{
  "n_layer": 10,
  "d_mlp": 768,
  "activation": "silu",
  "norm": "rmsnorm",
  "norm_eps": 1e-05,
  "attn_scale": 0.177,
  "bias": "none",
  "tie_embeddings": false,
  "init": "trunc",
  "init_std_o": 0.00701,
  "init_out_by_depth": true,
  "warmup_steps": 395,
  "batch_tokens": 8192,
  "z_loss": 0.0001,
  "dataset": "wikipedia_en"
}
Each number is 200 + 30 x the weight over its row's rms, rounded and kept within 0 to 999. Layers, rows and columns count from 0. The size before them is the row's rms in percent of the matrix's.

# layer 2 MLP down (transposed), 768x192, rms 0.0656, rows 650-666, columns 0-95
081,132,226,181,189,211,241,191,172,200,160,224,196,204,193,254,181,138,222,175,184,223,161,227,223,175,179,228,184,181,180,213,219,194,206,242,191,143,205,247,214,240,199,188,255,174,198,224,175,197,264,218,207,229,221,194,273,165,174,194,195,246,179,232,209,246,196,152,211,120,221,186,248,184,195,166,156,174,294,184,193,236,190,170,193,238,238,183,184,204,190,181,198,231,197,179,179
018,241,205,192,192,242,236,253,183,204,215,205,235,233,194,184,201,180,210,229,184,195,244,269,190,222,191,247,199,226,107,225,149,189,187,160,199,203,247,194,185,187,192,149,208,165,178,243,250,188,161,166,213,144,197,236,185,195,289,172,213,213,197,263,194,143,256,209,181,231,178,163,170,196,172,175,253,222,193,180,217,245,170,155,197,208,178,232,210,172,200,213,152,165,182,135,133
108,228,233,233,188,183,199,205,250,176,176,222,183,234,212,146,179,162,192,213,227,245,226,176,121,196,242,251,193,186,207,227,206,216,158,160,255,210,199,189,190,193,154,224,203,214,237,202,170,200,219,184,240,170,204,217,161,209,178,189,238,213,220,175,255,232,170,182,211,197,201,281,218,218,195,213,169,216,232,191,196,222,233,175,169,182,193,202,171,199,153,224,266,187,203,168,183
150,195,242,203,197,206,117,216,209,213,167,177,142,205,194,219,211,206,219,162,202,192,155,205,192,235,147,249,160,196,173,222,236,205,178,164,196,180,191,201,180,227,186,203,204,221,167,253,198,197,274,222,233,166,207,175,183,180,151,228,210,196,193,208,250,220,207,182,200,220,249,206,199,118,188,226,210,146,238,161,143,173,243,157,208,251,230,201,221,218,179,223,209,125,210,203,158
125,208,231,158,228,217,212,244,250,174,123,233,254,191,170,200,230,227,206,144,183,242,193,216,180,179,215,213,205,237,189,180,187,191,203,233,239,186,212,212,221,187,244,198,161,230,216,201,232,171,197,186,182,163,148,208,161,176,165,251,212,174,181,170,214,145,216,212,153,215,215,220,225,190,168,176,179,209,246,184,205,185,214,172,214,204,202,257,228,150,200,170,261,213,192,170,170
111,245,265,178,208,234,187,199,187,193,180,199,207,231,182,182,189,186,212,197,171,220,233,225,201,189,206,238,208,212,211,234,226,153,188,198,170,175,213,172,221,206,203,191,232,191,228,190,246,197,186,209,191,171,201,188,147,174,203,197,192,237,231,206,238,165,225,210,159,239,184,225,199,168,197,195,207,159,156,173,181,184,190,188,251,212,200,205,250,142,174,215,179,190,238,175,200
099,190,231,225,237,196,265,142,168,198,192,182,209,164,209,209,178,219,198,195,214,218,223,232,176,257,217,123,225,218,240,145,248,131,176,205,202,221,211,185,215,205,242,153,208,244,172,200,195,177,207,207,170,161,195,211,246,183,169,199,173,182,164,168,196,216,202,147,150,241,254,263,124,252,171,205,201,202,205,207,225,173,218,187,185,197,195,176,225,156,207,245,221,210,209,165,186
018,232,158,209,191,194,215,183,198,167,206,194,162,216,253,187,163,178,180,203,221,245,223,200,209,221,196,191,217,188,170,206,216,227,218,236,154,198,193,155,214,190,188,173,188,179,258,179,226,245,119,197,209,235,199,213,236,184,233,186,191,214,128,171,196,163,213,208,189,183,178,229,181,160,196,179,212,227,236,203,242,223,164,218,216,190,218,189,213,205,254,211,211,206,215,214,171
118,213,227,167,229,196,193,222,232,230,177,173,222,236,176,173,186,229,227,167,195,223,162,232,143,255,201,202,228,205,220,196,164,206,183,268,215,223,194,208,257,171,221,246,227,250,234,182,212,200,231,159,229,184,162,241,172,155,183,245,196,189,202,190,232,224,187,219,173,170,153,239,204,223,233,196,243,221,224,157,198,213,185,230,256,226,196,214,135,166,251,197,220,180,186,231,134
095,217,245,216,179,217,142,179,202,190,192,134,220,191,198,241,226,198,163,170,211,205,221,232,174,171,240,237,142,165,217,222,240,185,244,225,205,147,174,195,247,194,139,216,300,163,143,225,207,174,233,199,191,193,196,181,199,168,208,181,232,204,235,220,213,172,233,222,178,216,197,202,221,207,213,187,170,206,194,168,187,183,178,165,168,183,216,195,206,170,233,207,212,187,200,267,234
019,198,187,196,256,216,164,207,294,148,201,229,165,217,224,188,182,249,193,208,205,223,195,175,247,182,193,181,198,152,254,188,204,181,191,167,220,217,143,200,202,215,160,206,247,235,130,196,170,226,168,187,224,204,234,241,224,217,171,178,231,189,209,185,184,158,171,206,212,179,205,234,184,206,179,193,212,198,184,190,233,256,235,227,221,230,161,194,196,199,158,188,213,210,210,147,216
114,229,245,197,158,176,226,205,178,193,185,147,198,229,208,204,178,170,161,197,179,235,180,134,219,209,131,174,238,184,235,246,230,153,232,223,203,178,175,182,137,181,202,161,202,224,303,230,148,204,208,178,196,192,243,191,233,213,186,200,182,175,127,230,242,216,154,231,224,190,151,222,199,166,190,215,185,202,176,207,175,187,188,211,207,247,229,203,183,227,184,201,213,226,249,229,191
139,180,171,266,156,207,231,207,171,205,199,196,193,217,184,177,177,152,192,247,150,135,182,184,168,241,217,233,196,167,239,179,179,191,162,161,179,192,237,163,167,157,207,167,204,239,205,236,146,202,174,162,169,267,194,217,203,203,174,196,233,201,222,178,203,190,240,183,166,156,214,195,234,216,212,167,162,222,178,233,218,143,159,183,221,134,199,199,270,208,192,182,204,153,176,215,195
022,184,190,229,255,221,243,208,233,215,137,217,172,182,185,265,177,248,241,215,186,196,218,220,187,166,136,196,185,159,193,181,231,190,198,209,199,169,198,173,231,163,215,216,280,200,177,256,141,198,150,184,206,195,196,234,193,163,226,239,203,148,204,155,211,188,229,198,189,189,154,229,193,170,183,160,190,206,194,160,221,243,207,227,170,222,195,251,216,205,199,229,209,245,166,266,203
057,142,243,177,228,205,241,157,223,243,145,179,184,272,172,176,233,188,183,202,214,182,222,170,200,147,177,201,205,148,226,171,212,180,179,238,166,187,192,197,224,167,218,246,234,255,164,175,187,234,240,163,198,162,183,235,214,195,241,224,213,171,187,169,203,175,201,173,194,199,236,195,216,236,206,150,209,131,234,201,199,209,194,216,200,180,176,201,246,212,197,221,185,220,207,177,137
102,226,189,191,227,237,237,186,209,203,162,225,229,171,235,167,140,202,207,223,223,183,206,234,204,188,169,192,202,170,173,223,185,223,188,214,239,203,252,200,209,210,187,246,149,195,185,191,158,200,180,240,200,221,177,236,182,181,210,208,179,241,164,187,244,159,209,186,212,230,125,192,175,192,186,244,219,228,135,227,216,241,197,167,169,154,236,157,208,214,210,202,199,190,201,139,214
117,210,223,205,226,241,217,201,202,179,167,204,229,190,204,170,201,235,185,150,207,251,195,211,225,224,162,219,164,163,153,255,209,173,224,207,233,191,209,244,176,208,247,159,219,208,184,199,230,228,220,226,190,220,180,197,207,194,194,157,204,186,216,212,230,174,178,187,214,191,258,200,263,206,179,207,192,246,208,165,161,228,191,277,185,231,213,223,140,199,230,137,186,220,214,214,240
# layer 2 MLP up, 768x192, rms 0.088, rows 651-667, columns 0-95
024,184,182,197,195,190,170,195,257,199,208,189,209,175,234,222,194,248,148,179,183,210,207,196,191,120,176,189,157,245,276,196,174,203,176,201,176,201,180,174,239,214,216,220,152,198,206,153,176,272,241,289,184,213,226,136,222,178,178,230,225,209,234,202,230,181,189,220,178,239,177,203,197,209,248,225,227,210,190,178,197,175,216,213,196,191,205,155,225,192,250,158,188,265,236,195,196
114,214,215,222,197,199,227,208,195,154,205,222,207,202,141,162,193,198,170,211,225,195,210,219,193,199,221,227,218,164,183,216,200,225,191,207,202,142,178,238,222,226,213,182,158,229,150,169,171,162,214,175,169,219,183,146,186,221,171,173,192,165,190,237,194,205,155,156,221,200,214,195,173,174,129,242,149,222,256,239,230,195,150,244,189,203,177,240,192,190,144,207,174,142,219,120,239
135,225,213,199,190,192,160,218,173,173,234,170,210,174,188,212,192,155,164,169,222,205,175,158,222,235,187,233,197,202,161,216,206,190,198,187,150,154,195,205,176,269,187,149,228,218,147,236,174,194,265,207,196,212,224,137,217,193,198,144,191,190,168,244,201,192,167,219,211,180,272,212,211,158,172,231,249,154,204,196,147,205,228,196,223,214,211,167,207,241,202,172,178,165,178,195,142
122,168,199,223,239,137,195,189,182,189,237,145,195,228,220,165,219,160,158,221,182,216,230,223,162,202,235,153,190,209,215,161,184,163,263,208,213,201,185,201,178,183,190,179,176,223,227,188,115,244,192,213,201,203,214,226,253,212,197,134,196,212,198,163,200,174,234,181,230,193,213,204,175,230,134,213,232,229,242,230,231,169,175,218,189,170,192,205,207,204,258,178,158,181,185,240,217
111,177,149,241,186,153,251,198,230,177,185,204,203,188,216,206,188,203,204,176,192,209,210,193,171,204,198,147,184,209,188,162,168,235,232,232,235,224,187,219,154,170,234,209,171,210,179,198,159,196,240,184,190,219,230,205,217,199,198,178,195,173,152,174,148,216,150,198,218,157,225,171,174,234,185,186,218,226,241,215,226,206,198,206,176,149,210,221,158,246,230,179,207,209,118,263,219
111,227,217,200,190,199,210,238,184,201,231,200,214,193,151,169,185,181,238,228,196,199,181,220,197,176,155,157,216,238,185,224,233,198,190,190,203,226,207,205,201,244,165,179,247,229,160,179,141,205,212,202,196,138,205,239,154,112,213,234,280,175,190,187,170,171,198,135,136,245,226,232,162,178,265,200,208,183,252,237,153,183,107,209,160,180,224,205,170,203,211,122,201,221,200,156,189
028,162,255,180,196,218,228,253,248,220,197,195,187,197,230,182,231,214,179,216,172,230,189,238,202,117,192,177,165,228,199,201,231,196,218,204,236,291,226,251,182,142,217,259,266,189,167,227,188,208,263,222,226,178,187,151,140,157,165,191,230,211,275,218,152,223,184,207,227,236,273,209,216,164,199,253,265,193,168,210,176,196,197,199,218,229,217,206,204,216,205,192,189,214,163,202,200
110,224,212,157,172,154,169,210,212,190,218,143,239,195,196,151,136,203,221,210,267,216,182,200,184,205,197,186,189,157,168,168,182,198,187,242,159,201,222,188,277,229,258,187,239,204,239,200,231,158,170,212,151,205,188,205,186,193,143,183,272,180,246,218,215,200,212,159,157,177,196,191,162,206,202,202,210,212,236,188,190,150,161,246,174,237,222,194,194,196,216,180,205,204,207,198,189
099,173,157,217,218,160,301,214,211,173,214,222,192,190,217,183,183,181,200,200,201,152,152,175,185,227,170,178,225,220,160,147,174,205,220,213,201,199,201,192,148,205,234,179,123,224,244,168,145,197,178,177,222,260,206,192,182,216,229,184,168,202,186,176,170,232,154,197,210,194,219,189,159,199,187,209,173,176,209,226,248,200,228,196,244,226,174,202,211,238,191,184,183,206,169,182,181
027,174,258,137,124,140,242,210,185,227,235,174,174,86,165,214,198,210,180,233,208,199,241,258,191,232,251,201,211,233,184,216,185,234,204,216,180,194,194,232,198,189,212,180,179,158,193,251,206,210,206,186,178,142,191,172,162,172,188,253,215,205,194,186,181,251,142,160,212,202,196,241,210,180,225,219,214,205,238,186,188,217,158,201,184,180,249,182,190,179,164,210,154,173,167,277,198
113,230,163,202,219,116,191,188,227,186,198,194,192,199,213,189,201,196,207,238,224,192,191,236,151,171,210,191,179,194,184,219,151,206,244,262,207,206,152,173,216,199,207,182,178,200,110,160,235,166,140,234,216,188,191,213,190,210,177,191,242,258,188,176,189,159,205,176,140,254,298,197,184,279,171,210,179,201,223,183,198,240,212,226,182,167,203,233,200,215,184,186,204,180,172,200,214
130,207,204,233,195,164,201,218,179,208,219,237,226,237,170,237,198,180,155,207,236,143,192,199,209,180,189,236,169,153,229,174,156,207,183,198,164,196,228,169,202,176,195,126,236,209,209,252,165,232,157,160,188,244,217,183,171,170,160,238,246,183,197,191,183,210,226,172,162,164,183,232,169,234,226,168,188,228,188,212,217,125,142,227,146,211,171,206,317,172,204,189,181,220,200,191,147
030,191,202,148,110,172,174,236,208,165,254,192,212,184,235,109,224,221,166,193,184,183,178,185,197,137,204,199,196,155,242,213,192,215,176,193,186,207,199,280,153,186,219,172,170,166,178,206,186,182,229,226,160,202,188,166,188,199,155,161,229,253,171,225,187,216,194,208,238,221,225,185,195,213,212,246,194,201,171,187,155,164,199,198,185,202,215,162,160,155,240,130,184,193,231,170,153
079,223,174,176,187,155,213,234,234,133,302,185,224,125,246,200,176,202,176,159,187,185,185,215,219,227,215,195,177,233,213,194,168,194,194,213,244,201,210,220,179,181,160,177,147,150,185,257,213,162,152,204,182,202,226,186,202,205,145,174,232,224,265,202,147,198,194,202,217,208,215,201,167,181,190,244,198,260,162,178,185,208,174,184,225,197,212,218,164,175,179,141,230,228,201,248,239
107,197,190,242,185,155,168,205,164,188,215,188,198,193,155,244,262,250,182,177,226,197,236,210,217,184,210,177,206,235,189,197,202,195,219,204,174,193,183,232,239,204,192,222,229,198,161,202,227,204,207,134,173,207,209,184,230,229,181,173,179,202,265,212,141,271,173,268,203,166,214,214,233,238,215,202,178,149,242,137,183,165,189,179,207,298,172,238,225,192,235,149,180,161,226,281,228
109,188,186,217,192,140,156,202,180,178,201,171,227,171,207,222,181,139,202,192,183,162,232,189,185,151,220,184,228,228,220,119,182,217,207,201,198,212,191,225,230,169,152,201,179,211,241,174,162,182,158,183,199,166,190,233,211,239,216,196,191,180,171,148,185,178,209,218,199,221,187,183,112,188,186,199,185,147,210,222,208,214,170,188,253,160,191,214,273,174,205,251,246,158,209,217,196
110,144,172,208,217,186,116,125,153,238,239,174,194,182,261,218,243,160,117,213,190,201,237,151,225,163,231,190,243,201,196,175,194,188,191,226,146,153,206,222,202,201,233,231,194,150,193,258,215,232,152,117,203,211,244,179,196,195,188,148,207,247,203,193,220,205,198,270,197,166,196,208,165,178,186,163,161,185,246,189,239,192,188,206,205,265,204,215,202,175,201,187,206,179,214,226,231